Weights of a small GPT-style language model, trained from scratch on English Wikipedia.
Size: 16 layers, width 128, MLP 512 tanh GELU.
Each number is 50 + 10 x the weight over its row's rms, rounded and kept within 0 to 99. Layers, rows and columns count from 0. The size before them is the row's rms in percent of the matrix's.

# layer 12 MLP down, 128x512, rms 0.0588, rows 0-108, columns 320-383
095:43 36 39 57 61 35 57 67 39 38 61 58 51 71 44 35 40 61 40 44 55 53 34 62 50 50 48 35 42 49 53 35 48 61 50 53 68 55 60 37 62 48 36 36 41 54 42 40 46 51 45 39 38 51 63 51 52 45 54 59 66 59 50 54
097:60 44 62 42 42 43 47 57 35 47 54 56 69 49 59 40 46 46 50 48 57 39 44 74 42 53 65 58 40 62 41 36 43 53 50 55 42 46 54 52 61 40 53 59 45 47 47 43 69 79 34 58 36 69 39 32 55 55 66 54 49 42 63 68
104:27 63 48 49 57 47 52 54 43 60 42 55 48 51 37 55 55 61 43 62 61 39 51 54 61 41 45 43 39 51 43 26 38 50 59 61 52 53 38 57 53 54 53 63 60 36 33 43 43 56 65 57 34 32 50 59 42 68 48 49 50 59 51 58
100:59 57 49 63 67 56 50 46 77 60 48 68 47 46 50 54 57 55 52 49 47 44 44 64 50 39 67 46 65 65 66 61 43 51 45 53 42 61 31 50 57 46 42 53 49 49 50 54 53 35 48 53 53 62 41 63 66 69 56 68 62 44 43 60
104:47 57 65 51 55 72 60 49 58 54 56 57 36 50 43 45 77 50 61 65 48 30 51 60 45 44 45 43 53 32 61 46 50 42 54 53 40 39 49 54 37 41 68 36 52 59 45 36 53 37 46 55 51 39 48 44 44 53 46 45 73 77 48 40
104:61 53 43 49 52 57 58 55 67 36 49 46 52 62 50 29 46 50 39 44 45 45 45 49 51 54 38 56 64 37 51 56 48 67 46 54 44 41 51 42 39 53 54 61 38 53 45 58 52 57 50 49 63 62 39 43 44 39 67 52 69 39 35 34
102:27 38 44 53 61 41 39 46 36 41 46 41 57 53 51 50 42 57 45 58 59 42 51 43 38 49 38 35 47 56 65 33 41 66 41 48 56 65 52 41 42 41 48 60 49 56 47 53 58 37 47 44 36 56 48 53 49 41 76 50 62 52 38 59
091:56 58 44 36 54 54 47 56 37 42 59 52 31 38 52 55 65 58 43 40 63 52 52 40 48 50 39 38 38 48 51 52 50 60 39 44 56 38 54 48 51 56 64 38 56 36 68 47 55 58 26 51 48 35 49 43 40 37 46 46 57 55 63 40
109:38 48 58 47 31 59 62 54 36 37 48 49 32 47 72 43 49 38 60 57 68 44 60 46 45 79 49 47 49 42 56 53 56 65 62 56 56 46 52 45 48 42 46 18 42 56 68 42 48 53 71 47 62 55 56 61 45 52 40 47 52 49 43 66
099:49 35 48 43 50 55 53 59 39 52 65 56 51 65 59 52 50 49 49 47 61 43 45 48 35 61 57 42 33 53 45 63 39 51 63 48 53 54 65 51 48 35 57 53 58 48 57 70 54 61 60 40 53 49 22 51 42 52 68 71 74 36 49 61
097:54 67 61 65 49 46 47 39 61 60 44 56 43 60 45 52 44 38 54 43 56 46 48 60 38 46 52 45 64 61 64 64 52 60 52 64 63 45 52 46 49 60 48 55 35 48 67 56 55 58 51 74 40 51 56 50 60 42 40 71 66 31 60 49
095:70 62 55 60 57 50 46 61 59 49 53 44 36 58 47 40 28 60 55 45 50 53 49 55 59 55 61 45 51 44 57 56 48 43 42 52 44 68 57 50 68 56 55 65 46 59 45 49 43 59 47 51 60 42 65 53 37 52 51 52 41 26 47 52
099:51 43 53 46 40 57 48 43 59 47 47 55 45 57 54 44 45 46 48 45 38 68 48 46 45 56 51 67 60 37 50 61 60 56 35 55 59 75 40 59 53 33 49 46 44 63 62 48 42 43 29 31 54 57 44 36 55 40 72 57 47 64 63 39
101:53 57 43 32 58 41 51 63 43 40 36 49 56 60 54 48 48 67 51 36 51 45 48 56 49 57 55 44 52 45 38 59 73 43 40 59 52 57 56 54 61 51 61 42 70 53 40 64 48 56 74 42 49 52 53 37 62 32 58 60 45 45 45 62
097:48 46 70 58 55 59 49 49 44 41 47 56 36 37 60 69 37 66 67 47 43 32 58 62 44 59 39 60 41 33 51 41 60 44 46 53 50 44 64 50 39 43 53 41 43 48 71 42 60 43 48 54 65 61 45 52 41 47 40 42 71 58 43 56
100:38 31 59 54 40 73 46 45 48 54 53 32 40 50 65 51 44 57 52 50 38 75 44 58 43 44 31 59 43 54 42 51 45 57 54 58 59 47 58 26 58 36 52 54 55 38 45 56 52 51 36 57 52 48 62 39 52 57 48 45 36 34 45 46
092:63 60 50 49 49 69 48 38 48 40 40 65 42 57 36 46 54 34 44 53 32 52 39 47 33 58 51 55 48 49 53 56 38 54 42 43 40 52 49 57 40 44 48 36 41 60 34 58 47 65 37 34 40 49 54 30 64 33 47 38 49 45 58 48
106:41 56 54 61 51 31 52 45 64 62 47 48 49 41 50 51 56 45 53 54 42 47 51 43 40 31 54 26 48 43 45 42 42 64 64 52 48 53 54 48 70 62 62 62 56 49 44 52 49 44 35 49 70 44 41 59 56 62 33 55 58 56 49 52
089:50 40 36 54 52 37 36 46 64 57 55 33 71 60 40 45 55 55 29 36 43 28 22 45 54 39 22 57 51 54 56 57 40 59 53 66 40 45 57 41 62 42 59 50 32 56 48 42 62 46 48 38 38 56 66 63 44 48 31 24 48 51 50 39
095:65 56 57 45 44 45 53 40 56 58 53 50 52 49 57 55 53 36 43 39 42 48 57 43 48 48 55 61 59 63 56 48 61 45 37 59 63 55 70 49 53 41 51 54 65 41 47 42 58 35 62 57 60 51 31 71 51 47 48 37 60 58 58 45
101:72 65 76 40 48 58 46 48 55 53 33 49 51 64 47 58 53 42 43 36 32 43 62 57 52 41 55 40 58 60 53 41 46 49 63 53 34 65 51 59 52 51 52 31 30 50 44 39 49 36 49 55 52 38 55 55 67 44 47 66 50 50 57 56
092:50 38 57 62 40 57 47 48 59 56 60 40 44 37 48 33 51 46 56 51 67 57 55 26 48 57 48 43 43 62 62 57 64 51 51 47 64 56 56 43 47 59 42 63 42 71 45 61 39 68 49 51 41 45 39 55 62 45 42 70 56 34 47 55
098:54 57 66 49 29 48 62 29 58 61 54 55 39 45 48 54 50 50 56 37 66 65 45 51 45 44 45 41 62 45 33 49 53 48 44 64 33 32 43 54 55 62 53 59 52 47 45 44 42 47 42 74 49 42 52 50 36 37 83 42 32 66 56 56
103:63 46 64 67 41 54 55 54 47 46 52 48 55 60 67 50 60 67 46 56 55 47 56 63 49 49 60 53 47 56 49 53 36 37 58 38 50 49 46 65 57 59 34 47 66 55 38 49 37 49 46 48 57 39 63 56 63 43 59 44 64 41 54 43
105:61 41 38 50 56 42 46 38 57 34 37 33 70 57 58 54 48 60 62 61 46 40 52 49 36 63 50 44 48 52 37 37 41 42 52 54 54 60 34 62 56 32 22 41 58 50 43 50 37 40 52 57 54 62 56 49 48 36 46 50 44 49 36 63
106:39 58 54 39 62 56 61 42 75 48 44 48 44 46 44 53 40 59 64 55 29 36 59 58 60 47 55 48 47 72 49 43 54 40 52 54 59 40 51 48 42 46 35 63 58 47 55 43 40 41 61 34 47 55 35 43 48 49 31 55 38 41 43 45
106:47 50 40 64 57 48 54 57 56 37 55 49 38 56 68 56 60 46 60 61 50 23 44 48 37 54 30 41 38 57 63 65 37 44 59 58 43 48 18 56 36 38 43 58 44 65 52 43 34 48 43 46 59 49 43 36 57 43 33 58 64 39 62 31
091:55 39 47 57 44 42 44 50 57 50 35 44 52 51 43 44 49 52 31 50 58 59 45 52 47 54 47 52 47 45 40 57 36 52 51 44 69 33 57 58 31 41 42 48 46 58 37 49 59 45 44 45 47 32 37 54 43 53 50 57 42 56 60 65
097:45 59 48 49 54 58 51 32 52 71 45 52 56 43 48 57 56 43 66 68 39 61 61 54 38 78 57 61 53 44 46 40 66 45 60 35 46 62 51 54 60 42 47 44 52 40 64 50 41 54 53 67 60 71 56 47 36 39 52 37 41 37 46 44
106:49 53 45 46 64 35 56 48 45 55 59 53 46 34 66 46 62 64 31 49 37 31 41 50 56 46 39 56 52 47 37 49 43 48 55 63 38 63 62 44 43 56 54 50 60 48 41 40 57 41 65 63 45 48 47 46 35 61 69 39 75 39 51 50
106:48 36 52 60 38 36 47 46 47 47 60 36 38 43 43 51 40 67 45 53 72 50 48 37 60 50 43 60 55 38 48 42 58 57 43 39 54 31 56 70 55 64 49 64 43 56 66 54 55 40 44 57 27 67 55 44 50 42 17 30 51 43 44 55
100:36 60 45 68 53 52 33 44 53 42 45 55 43 43 62 54 52 49 44 53 37 35 53 41 40 64 61 65 45 44 42 60 63 61 49 59 54 53 60 48 65 58 50 52 58 62 63 45 55 64 35 52 48 63 42 64 52 55 41 44 49 72 54 40
097:34 56 63 53 48 44 58 61 54 45 42 67 44 49 46 48 37 37 49 51 41 58 63 49 53 39 76 48 43 41 34 48 57 58 49 48 71 67 60 44 51 65 49 55 58 32 57 57 50 50 39 51 53 47 47 45 66 60 71 42 35 59 36 51
109:57 61 49 31 54 42 56 44 38 51 61 60 37 66 61 36 39 40 52 70 31 60 46 50 59 55 65 39 49 50 32 41 61 28 45 40 58 50 43 55 37 48 44 49 49 45 44 62 42 41 45 59 40 57 50 64 44 56 60 33 60 35 54 50
099:43 61 31 51 43 49 52 44 62 54 41 40 60 49 65 62 60 51 42 43 61 56 42 39 38 58 40 66 58 38 53 48 70 52 51 54 60 47 53 63 66 37 49 69 56 64 53 53 51 59 46 69 35 54 41 47 32 39 40 69 71 48 49 64
102:37 58 63 71 45 56 57 38 57 43 61 48 55 43 56 42 45 32 45 52 57 63 50 56 37 47 48 49 41 46 55 38 34 40 52 52 54 37 59 50 46 51 51 60 36 51 66 46 48 41 29 51 46 59 59 72 72 51 70 55 70 50 52 38
094:50 46 41 55 43 44 41 48 48 54 52 18 46 40 51 58 57 46 59 39 56 44 45 64 27 45 43 53 30 43 46 55 50 57 58 58 44 43 46 46 53 44 44 35 50 34 71 66 56 65 73 71 53 54 71 57 67 45 52 73 41 48 47 58
100:48 70 81 60 29 53 38 43 55 57 45 64 60 49 43 50 58 47 55 48 29 55 53 63 50 39 40 62 54 41 53 38 47 43 52 35 53 21 58 54 60 41 52 65 56 37 45 51 53 52 61 60 44 50 39 63 43 58 52 36 39 82 51 28
098:52 51 56 50 52 55 60 34 53 42 36 63 51 48 48 59 52 54 48 38 49 44 44 54 65 48 32 66 53 53 44 53 37 32 62 44 54 51 69 57 46 62 46 31 39 28 44 49 47 52 42 47 53 41 39 49 49 38 71 52 53 66 47 49
103:64 48 45 60 52 53 60 32 53 40 47 50 42 53 51 50 52 61 36 43 51 61 61 62 61 52 36 46 37 46 59 55 55 54 35 59 37 57 55 60 54 48 58 41 39 51 40 48 45 41 33 52 53 40 64 45 27 47 65 45 72 45 55 50
094:62 46 72 46 42 43 46 35 54 49 53 47 46 49 53 52 67 58 41 41 33 55 43 34 38 67 40 46 54 63 45 53 53 55 51 47 48 43 31 31 42 62 38 57 38 56 52 35 59 45 50 52 59 69 45 49 43 55 72 43 74 48 54 49
095:43 43 71 48 42 60 48 57 36 36 48 46 40 45 66 67 46 59 56 64 47 43 59 36 26 58 49 70 41 41 43 56 36 29 52 55 59 58 42 42 55 49 43 44 46 72 73 47 50 38 58 58 36 63 64 55 53 50 78 39 44 41 61 61
107:46 56 72 61 50 49 39 59 65 39 36 61 21 43 49 43 46 68 48 39 48 40 61 53 45 48 39 43 46 56 66 60 42 56 28 53 58 61 46 41 56 46 54 39 56 67 55 66 57 55 37 29 48 45 49 39 66 39 68 56 59 42 53 55
100:39 61 66 45 41 49 41 47 59 34 39 51 39 65 67 55 41 64 61 67 56 42 63 47 56 47 52 41 46 47 38 63 52 41 42 52 44 64 46 48 60 34 37 48 52 49 48 32 44 59 42 44 63 40 54 36 48 34 45 45 58 52 43 36
097:57 45 31 64 61 57 46 40 57 51 55 48 48 47 44 57 37 61 29 33 53 60 33 39 52 61 27 66 42 41 37 55 44 69 56 43 69 45 53 46 39 41 62 49 43 47 38 68 62 39 56 57 36 44 50 59 37 50 46 53 57 46 46 55
104:57 43 51 52 45 52 51 53 45 57 57 55 46 76 30 35 48 54 57 54 46 60 48 40 45 43 55 49 55 40 55 38 35 41 51 47 46 34 37 62 58 51 66 68 64 38 62 45 51 46 50 43 31 59 35 71 35 40 80 32 55 66 51 48
096:36 68 55 34 62 29 53 46 53 48 63 43 48 38 48 62 56 48 53 48 32 50 40 42 52 46 52 43 37 55 55 55 46 51 41 33 56 54 50 51 38 50 61 39 53 51 43 40 31 57 52 63 42 51 44 47 49 38 38 56 81 41 47 45
104:62 48 50 33 31 29 53 43 21 53 52 48 61 44 49 51 48 32 52 56 50 59 38 56 50 31 69 51 56 27 37 46 54 54 54 52 55 53 52 66 35 46 58 39 59 41 34 52 47 61 52 42 57 39 40 55 64 57 68 46 48 54 70 54
100:52 48 37 43 57 41 63 40 68 47 57 62 49 40 35 30 45 50 42 36 61 60 44 50 54 65 51 43 51 30 53 48 54 65 28 59 54 41 49 58 58 43 32 51 51 61 40 61 53 43 42 43 43 51 44 42 33 56 36 46 51 52 44 65
105:54 39 53 59 40 55 51 44 46 69 47 45 51 54 46 62 59 66 55 59 61 67 57 33 54 56 57 34 54 66 52 58 60 57 59 38 50 60 31 62 49 52 65 49 50 36 54 49 42 51 53 46 29 54 58 56 60 38 47 54 42 45 40 66
107:54 65 64 31 52 61 25 44 54 53 44 59 52 29 30 47 42 42 58 55 47 38 70 38 48 51 32 34 48 41 51 44 32 44 39 54 44 31 36 39 45 46 45 54 68 60 56 52 62 47 37 42 49 54 45 61 47 55 67 55 41 52 60 56
100:50 54 69 64 28 57 67 57 62 50 25 61 64 31 54 68 53 49 41 41 60 55 65 46 49 51 33 56 58 55 67 59 65 27 41 45 42 61 53 34 54 59 70 49 38 53 61 59 57 51 46 64 38 30 45 58 41 41 58 35 70 35 28 53
099:61 42 54 39 38 45 56 44 41 48 54 38 66 54 57 38 63 53 74 39 39 59 48 65 62 40 45 42 58 53 32 46 44 78 67 58 40 56 35 57 49 49 44 61 62 31 42 68 54 45 49 60 52 40 65 50 46 33 64 52 50 63 59 65
102:49 49 53 49 75 46 54 58 56 62 51 54 47 44 68 48 30 52 50 47 52 47 57 42 60 65 53 37 47 50 37 49 50 49 47 50 48 47 66 51 47 62 48 69 68 40 46 67 48 51 50 54 37 52 40 65 63 58 72 51 51 36 37 51
097:27 57 48 36 65 51 39 39 47 39 34 43 43 54 41 34 31 38 51 60 47 43 37 61 72 41 47 56 50 30 58 35 53 38 44 56 63 63 76 50 57 38 45 49 61 54 44 59 57 38 59 44 43 48 55 61 69 37 77 42 26 81 44 41
096:58 62 45 50 55 60 46 60 55 33 37 41 52 57 61 46 47 58 58 44 47 65 55 57 31 59 69 71 62 48 56 68 61 44 43 39 50 40 64 47 62 38 39 55 75 54 37 36 43 54 62 52 61 60 56 63 49 48 75 46 47 45 59 60
102:46 60 32 50 64 49 48 73 41 43 59 57 39 51 60 22 47 53 55 65 67 47 54 44 45 63 54 48 32 50 72 48 42 54 41 48 62 38 52 51 50 54 50 54 41 43 64 42 49 47 61 61 37 59 36 56 45 53 60 44 64 45 63 53
095:36 50 55 36 71 46 55 52 52 32 35 66 47 52 47 58 52 38 61 52 49 23 54 52 37 28 64 46 61 49 50 69 63 38 43 24 66 58 63 41 37 47 32 49 58 64 57 50 55 54 52 40 68 57 49 38 80 61 51 48 55 48 61 51
102:28 31 44 39 41 35 53 51 53 47 44 52 56 45 35 45 61 70 76 52 32 61 43 47 47 47 46 39 59 39 65 55 50 60 66 52 49 55 57 42 39 53 49 25 44 43 52 44 54 39 56 52 51 68 43 60 45 33 50 54 47 24 54 52
092:46 52 53 57 46 38 45 47 66 52 34 68 45 51 46 44 61 51 70 28 53 64 49 44 40 56 38 61 69 41 53 41 59 58 40 60 40 70 47 37 35 62 44 63 58 51 44 40 49 38 58 57 64 60 20 71 30 62 37 46 58 51 45 53
096:51 59 40 48 39 57 48 55 48 45 38 50 46 45 64 47 54 66 49 58 49 45 35 44 38 51 32 52 48 60 41 36 40 53 56 47 51 67 54 50 54 58 39 37 55 65 57 51 50 53 56 40 56 50 38 54 52 41 61 50 33 47 55 53
096:53 47 75 57 69 46 47 67 34 66 26 53 28 58 49 21 45 44 58 51 44 44 62 63 45 64 54 57 54 55 64 62 53 56 44 39 47 36 52 68 63 42 57 67 63 64 64 55 41 64 54 40 66 40 48 59 62 62 56 70 61 30 38 58
108:62 62 52 70 44 59 46 58 46 51 62 45 64 43 43 48 54 44 31 27 56 51 36 57 51 51 52 54 55 55 62 42 39 56 48 57 51 32 38 45 49 52 61 48 37 45 61 43 50 40 45 50 53 49 60 54 37 55 46 63 53 50 53 60
099:32 50 64 49 51 71 63 52 61 50 44 57 50 57 58 49 50 34 57 54 38 42 55 51 38 57 49 46 41 41 54 25 57 48 47 55 41 38 53 63 43 61 51 53 34 53 33 35 53 55 61 51 51 61 46 42 41 49 54 44 57 60 58 48
100:38 52 48 54 66 63 60 62 49 40 41 43 37 39 68 50 36 46 47 56 54 60 44 66 49 41 64 69 39 41 55 40 58 47 50 45 71 50 40 58 59 43 39 51 64 44 37 42 40 36 72 50 44 62 50 37 62 52 46 33 57 52 64 61
097:46 42 57 39 40 43 53 53 40 62 51 46 65 36 25 59 55 55 53 38 61 51 65 59 63 50 46 49 29 52 50 52 34 55 46 49 49 59 51 41 45 45 54 55 44 28 51 51 31 35 51 57 43 36 59 67 51 63 36 45 49 43 48 50
095:32 39 69 66 42 51 41 53 35 69 48 50 47 55 49 50 54 47 47 53 52 57 57 48 48 59 56 42 37 54 55 50 44 30 54 52 43 55 67 51 43 54 57 21 51 58 56 60 56 58 45 44 59 56 58 49 67 52 48 64 50 63 34 55
091:33 28 62 62 75 46 43 58 62 49 30 41 56 60 56 44 58 45 49 61 44 31 55 55 43 54 46 61 43 62 44 51 46 34 57 27 54 59 46 48 40 44 55 38 56 59 58 46 60 51 47 49 46 66 59 32 59 32 74 54 36 41 60 56
099:33 53 49 59 58 64 44 22 47 45 53 59 36 25 58 49 49 45 51 58 61 52 64 46 52 60 43 44 47 43 51 58 58 54 44 47 56 33 63 45 64 56 45 56 46 68 63 38 37 61 45 48 35 37 37 67 65 41 61 53 34 40 49 52
109:57 61 57 51 31 48 65 67 45 42 44 42 43 59 40 53 47 34 43 49 46 53 45 54 54 35 49 57 64 36 44 50 48 35 36 42 50 44 51 44 49 53 45 50 70 34 37 56 52 57 29 47 34 35 53 51 45 53 48 51 44 64 63 57
107:54 48 44 46 44 62 58 42 46 41 39 46 30 42 66 49 42 57 58 45 57 64 56 65 38 48 33 51 32 43 59 60 58 47 47 42 56 40 48 46 36 43 39 54 47 72 55 54 25 42 61 53 61 40 58 54 37 41 45 63 46 45 61 49
097:59 58 62 65 58 64 53 43 39 39 47 46 41 46 62 60 46 57 57 70 42 50 58 41 62 59 41 45 59 64 49 45 50 38 46 42 43 55 61 64 49 43 28 58 41 49 67 47 52 57 29 44 51 51 41 51 44 54 53 48 35 52 48 53
103:61 62 62 20 41 60 61 48 73 56 47 60 34 51 39 47 54 59 52 55 49 55 55 51 64 42 58 76 66 50 44 41 52 47 51 49 71 41 49 67 58 60 63 67 54 55 42 56 55 65 71 57 66 43 58 59 45 65 47 48 55 51 57 60
102:53 72 35 61 56 51 35 55 60 45 73 55 51 45 45 60 52 37 55 49 36 61 56 73 57 54 47 43 43 68 45 47 34 58 48 75 49 54 71 43 42 53 54 65 35 44 43 63 50 51 58 51 40 43 44 38 55 61 27 49 54 52 36 46
096:44 47 43 54 57 53 70 46 45 30 60 53 54 44 58 41 44 57 31 53 65 32 54 54 53 52 43 40 46 44 45 50 59 61 56 55 46 43 36 48 58 44 34 74 54 58 41 46 50 53 55 44 32 48 56 58 42 33 49 48 47 33 60 40
105:50 44 57 43 23 74 48 37 33 43 64 52 49 44 41 43 44 54 52 44 44 60 51 43 57 47 54 47 38 41 39 43 59 65 46 49 60 38 63 55 30 38 52 48 48 34 54 59 64 53 67 48 48 40 46 40 42 36 65 43 61 50 50 41
103:56 45 54 64 47 45 51 55 60 45 44 60 47 40 39 60 46 57 71 42 56 40 55 59 56 53 23 58 55 37 62 54 59 42 69 26 54 48 43 33 50 64 51 46 74 51 36 54 55 38 57 35 51 43 42 50 54 55 52 45 36 57 47 49
101:46 44 45 53 46 30 51 45 51 50 52 56 57 58 38 33 56 49 59 50 36 45 63 46 49 48 26 74 44 38 64 52 47 53 42 67 54 51 58 34 49 43 57 52 51 45 43 43 60 36 54 53 42 49 40 50 64 64 53 53 59 52 53 62
101:43 47 51 59 50 48 49 38 45 54 54 43 51 51 43 59 58 58 46 48 47 43 40 36 63 41 51 67 52 70 55 34 35 53 60 48 52 56 57 45 53 46 47 57 42 42 58 55 48 60 40 42 54 35 49 57 60 68 45 48 46 31 37 36
103:60 69 34 29 54 52 52 32 63 45 55 49 46 34 44 78 36 20 41 43 51 49 52 29 64 41 62 38 60 51 35 55 27 46 39 39 64 43 47 67 55 58 52 54 72 46 49 59 49 42 62 62 52 58 41 63 48 51 45 42 63 79 42 46
098:41 69 51 45 45 54 35 45 63 45 51 37 42 50 60 57 54 60 38 57 38 68 40 58 61 38 37 38 33 50 44 60 50 48 52 45 47 50 43 45 39 48 63 52 39 32 57 45 56 31 56 59 58 35 37 62 58 44 46 26 37 41 55 40
096:37 42 62 54 53 31 51 52 47 45 57 47 43 28 36 43 49 43 39 35 43 47 46 58 34 44 40 65 56 48 56 42 43 64 60 59 42 67 68 47 46 58 52 66 62 53 53 66 57 49 47 53 47 49 61 45 43 54 59 56 46 58 42 64
100:47 61 39 56 46 57 50 56 49 56 57 66 61 31 48 42 53 50 83 41 54 53 59 42 65 52 50 63 40 52 57 62 58 53 53 35 64 48 51 56 58 44 53 47 46 33 48 48 48 50 48 67 51 58 49 50 49 32 38 36 58 63 62 58
100:63 60 67 64 48 57 40 43 49 47 48 67 45 61 39 44 57 36 41 54 38 58 34 56 55 43 39 47 51 46 60 46 24 54 49 33 55 36 59 37 58 47 60 50 48 53 46 43 57 32 31 40 36 34 26 55 43 53 44 49 65 61 61 34
103:47 50 41 75 75 51 57 60 47 28 54 34 57 40 60 44 53 58 57 34 45 59 44 56 59 46 63 69 46 49 49 61 63 69 53 36 58 45 46 46 51 44 31 59 36 35 37 40 41 44 59 53 30 70 34 60 56 43 44 45 57 49 48 31
105:50 42 47 51 58 39 34 45 64 42 44 47 36 57 54 51 54 60 35 68 53 50 54 65 32 42 27 56 60 49 43 56 32 61 63 56 40 53 47 62 44 37 53 45 40 45 57 60 43 50 38 58 52 60 56 58 39 50 46 51 51 42 48 35
110:45 57 51 66 45 54 36 61 44 63 64 41 54 41 40 44 36 39 45 62 54 53 39 46 42 32 51 50 37 50 42 40 27 60 52 54 53 35 47 46 62 53 63 69 39 52 56 52 52 62 48 53 51 38 44 35 57 44 60 59 41 45 51 54
100:47 61 68 56 57 40 33 41 47 42 50 44 51 66 42 63 38 59 44 59 63 45 59 55 51 45 49 53 65 61 30 32 41 44 45 64 33 58 44 41 50 48 56 57 49 54 65 51 52 49 64 44 42 62 42 38 72 43 46 40 47 52 48 52
094:66 50 41 60 49 44 57 64 49 23 52 41 38 48 66 45 53 45 62 49 48 62 48 63 42 51 48 61 60 47 35 44 50 48 39 32 50 65 69 48 51 58 47 46 63 49 56 40 45 62 58 52 41 56 61 35 47 50 46 65 28 38 54 60
098:49 49 39 63 63 42 36 59 37 59 68 51 40 49 54 61 62 44 37 36 56 40 41 60 37 63 58 54 40 43 53 58 47 34 53 58 49 58 47 44 61 38 55 53 33 35 42 61 42 57 45 40 49 35 60 32 46 51 57 61 58 45 52 55
099:41 70 45 65 47 57 49 35 45 59 25 53 50 66 33 41 46 52 41 34 56 60 33 59 44 40 39 36 47 62 51 47 49 42 54 41 65 44 51 32 38 52 67 58 63 44 61 42 39 40 54 51 40 49 35 41 37 39 51 54 49 54 33 58
102:63 63 51 44 38 52 29 40 60 48 52 49 51 39 45 55 45 68 51 46 55 47 30 58 52 46 46 48 55 39 75 64 47 54 53 59 56 18 43 56 50 49 72 63 47 64 48 48 48 58 67 73 47 48 59 67 45 58 42 47 57 42 52 35
099:46 52 49 49 53 50 58 66 50 43 43 46 33 62 55 46 50 54 66 52 55 44 43 54 59 40 34 54 42 59 72 44 58 65 52 60 58 46 56 52 48 57 40 44 32 45 46 34 46 44 62 40 51 49 49 50 46 64 27 50 49 39 43 47
103:34 52 45 41 42 56 34 65 43 58 60 56 34 36 43 42 61 53 40 46 25 45 37 31 46 35 41 46 40 50 49 62 42 40 47 51 57 44 39 42 32 61 60 42 47 48 47 53 56 59 43 57 28 40 53 42 43 49 45 53 62 49 61 48
099:60 55 59 41 32 52 51 38 52 63 44 64 66 54 41 40 38 60 55 49 51 58 47 56 49 33 26 51 47 40 63 53 44 46 48 31 34 44 62 42 25 52 55 53 58 57 46 42 54 49 59 45 59 51 46 44 40 47 71 39 56 51 59 53
111:56 41 54 42 39 56 46 45 63 75 40 65 44 64 41 66 62 49 60 53 46 58 49 44 48 54 50 58 49 45 38 53 64 49 48 54 48 60 45 61 43 54 53 50 32 63 46 32 63 33 34 33 54 53 40 55 67 65 59 29 66 58 56 34
097:52 55 48 62 34 66 35 42 31 44 59 45 27 49 35 52 65 52 67 49 55 54 49 38 51 46 54 39 44 60 69 46 43 39 45 57 55 37 56 35 38 54 40 51 57 39 36 47 54 42 38 47 40 50 43 45 31 48 56 34 44 50 52 34
090:66 46 66 46 56 54 47 39 58 57 53 62 66 62 45 43 50 39 39 46 57 54 68 61 52 35 39 45 56 37 56 48 50 46 49 44 57 33 77 54 64 50 63 31 76 72 47 41 47 40 42 41 43 42 38 47 44 62 57 37 51 71 49 33
101:26 51 44 50 39 56 57 48 56 48 32 66 47 68 45 49 55 45 44 38 44 43 56 31 48 43 44 34 63 43 44 29 47 54 35 56 45 38 64 41 45 51 41 40 44 60 63 53 37 40 40 34 41 26 40 48 24 59 67 41 65 40 44 46
106:35 56 47 56 47 45 36 63 62 43 49 44 38 58 49 55 44 56 36 57 66 54 48 42 42 41 48 25 57 33 57 53 47 42 38 57 39 41 32 48 55 52 59 63 43 49 70 64 56 42 34 44 52 43 45 48 46 53 60 48 66 65 30 37
100:45 44 25 41 48 44 43 45 59 63 61 48 46 69 49 38 51 58 37 69 51 43 41 56 56 55 46 35 37 52 45 58 48 42 45 55 66 57 63 49 37 28 69 52 61 59 49 43 51 38 50 43 48 47 38 52 47 48 67 68 56 59 55 43
100:35 32 63 50 61 42 51 60 68 53 55 43 39 45 41 70 68 48 66 64 44 43 47 55 48 57 33 45 65 54 64 34 45 31 60 59 69 56 29 35 33 51 70 44 47 40 50 64 48 56 58 44 47 46 62 35 54 52 39 58 45 54 63 22
095:32 49 62 51 49 49 45 39 61 56 59 57 52 28 55 58 53 40 46 47 51 49 56 53 38 63 54 48 54 62 49 62 61 26 37 42 42 64 43 64 45 49 39 37 57 40 60 42 48 61 39 49 55 44 62 24 54 61 56 49 55 41 62 51
103:42 48 35 61 23 55 59 36 49 63 36 73 66 38 67 47 43 48 57 47 35 56 66 57 46 34 51 55 53 55 45 39 51 68 57 51 58 36 44 42 53 51 43 46 47 59 56 34 45 43 30 41 53 57 39 55 64 56 62 70 37 73 60 46
095:34 60 62 32 53 74 61 60 40 55 48 47 53 60 61 46 36 39 51 60 58 42 50 48 53 67 49 61 53 49 58 36 32 62 44 52 43 51 50 57 63 56 55 52 61 39 44 64 44 62 53 43 51 52 39 44 38 57 54 67 56 59 48 53
101:42 40 54 69 40 50 38 45 56 39 60 39 41 46 45 70 64 47 62 52 57 46 38 52 49 40 51 43 44 64 58 55 30 56 64 57 59 42 46 53 53 54 65 45 48 46 49 47 54 54 64 60 59 37 51 54 45 40 61 59 51 48 50 69
098:46 56 51 67 65 47 43 53 44 58 77 53 69 54 33 53 57 31 43 53 49 30 40 54 59 40 57 72 47 58 47 36 31 37 60 50 54 37 31 52 38 53 34 45 41 58 45 53 70 46 53 46 31 28 41 40 46 49 48 55 34 44 68 29
103:44 60 51 38 53 42 52 67 37 34 55 35 57 45 70 45 34 54 59 46 48 53 59 46 59 61 50 57 44 58 52 59 53 59 43 66 50 51 50 52 55 43 45 62 54 54 44 44 37 42 53 53 50 56 46 32 48 35 28 41 48 49 42 63
098:54 46 54 41 39 39 56 42 49 40 45 45 42 64 60 60 52 60 43 51 60 40 59 42 42 54 63 59 47 52 53 59 53 50 55 43 58 61 43 52 54 50 38 44 60 52 56 47 47 58 56 43 54 37 77 60 56 55 67 51 61 55 57 48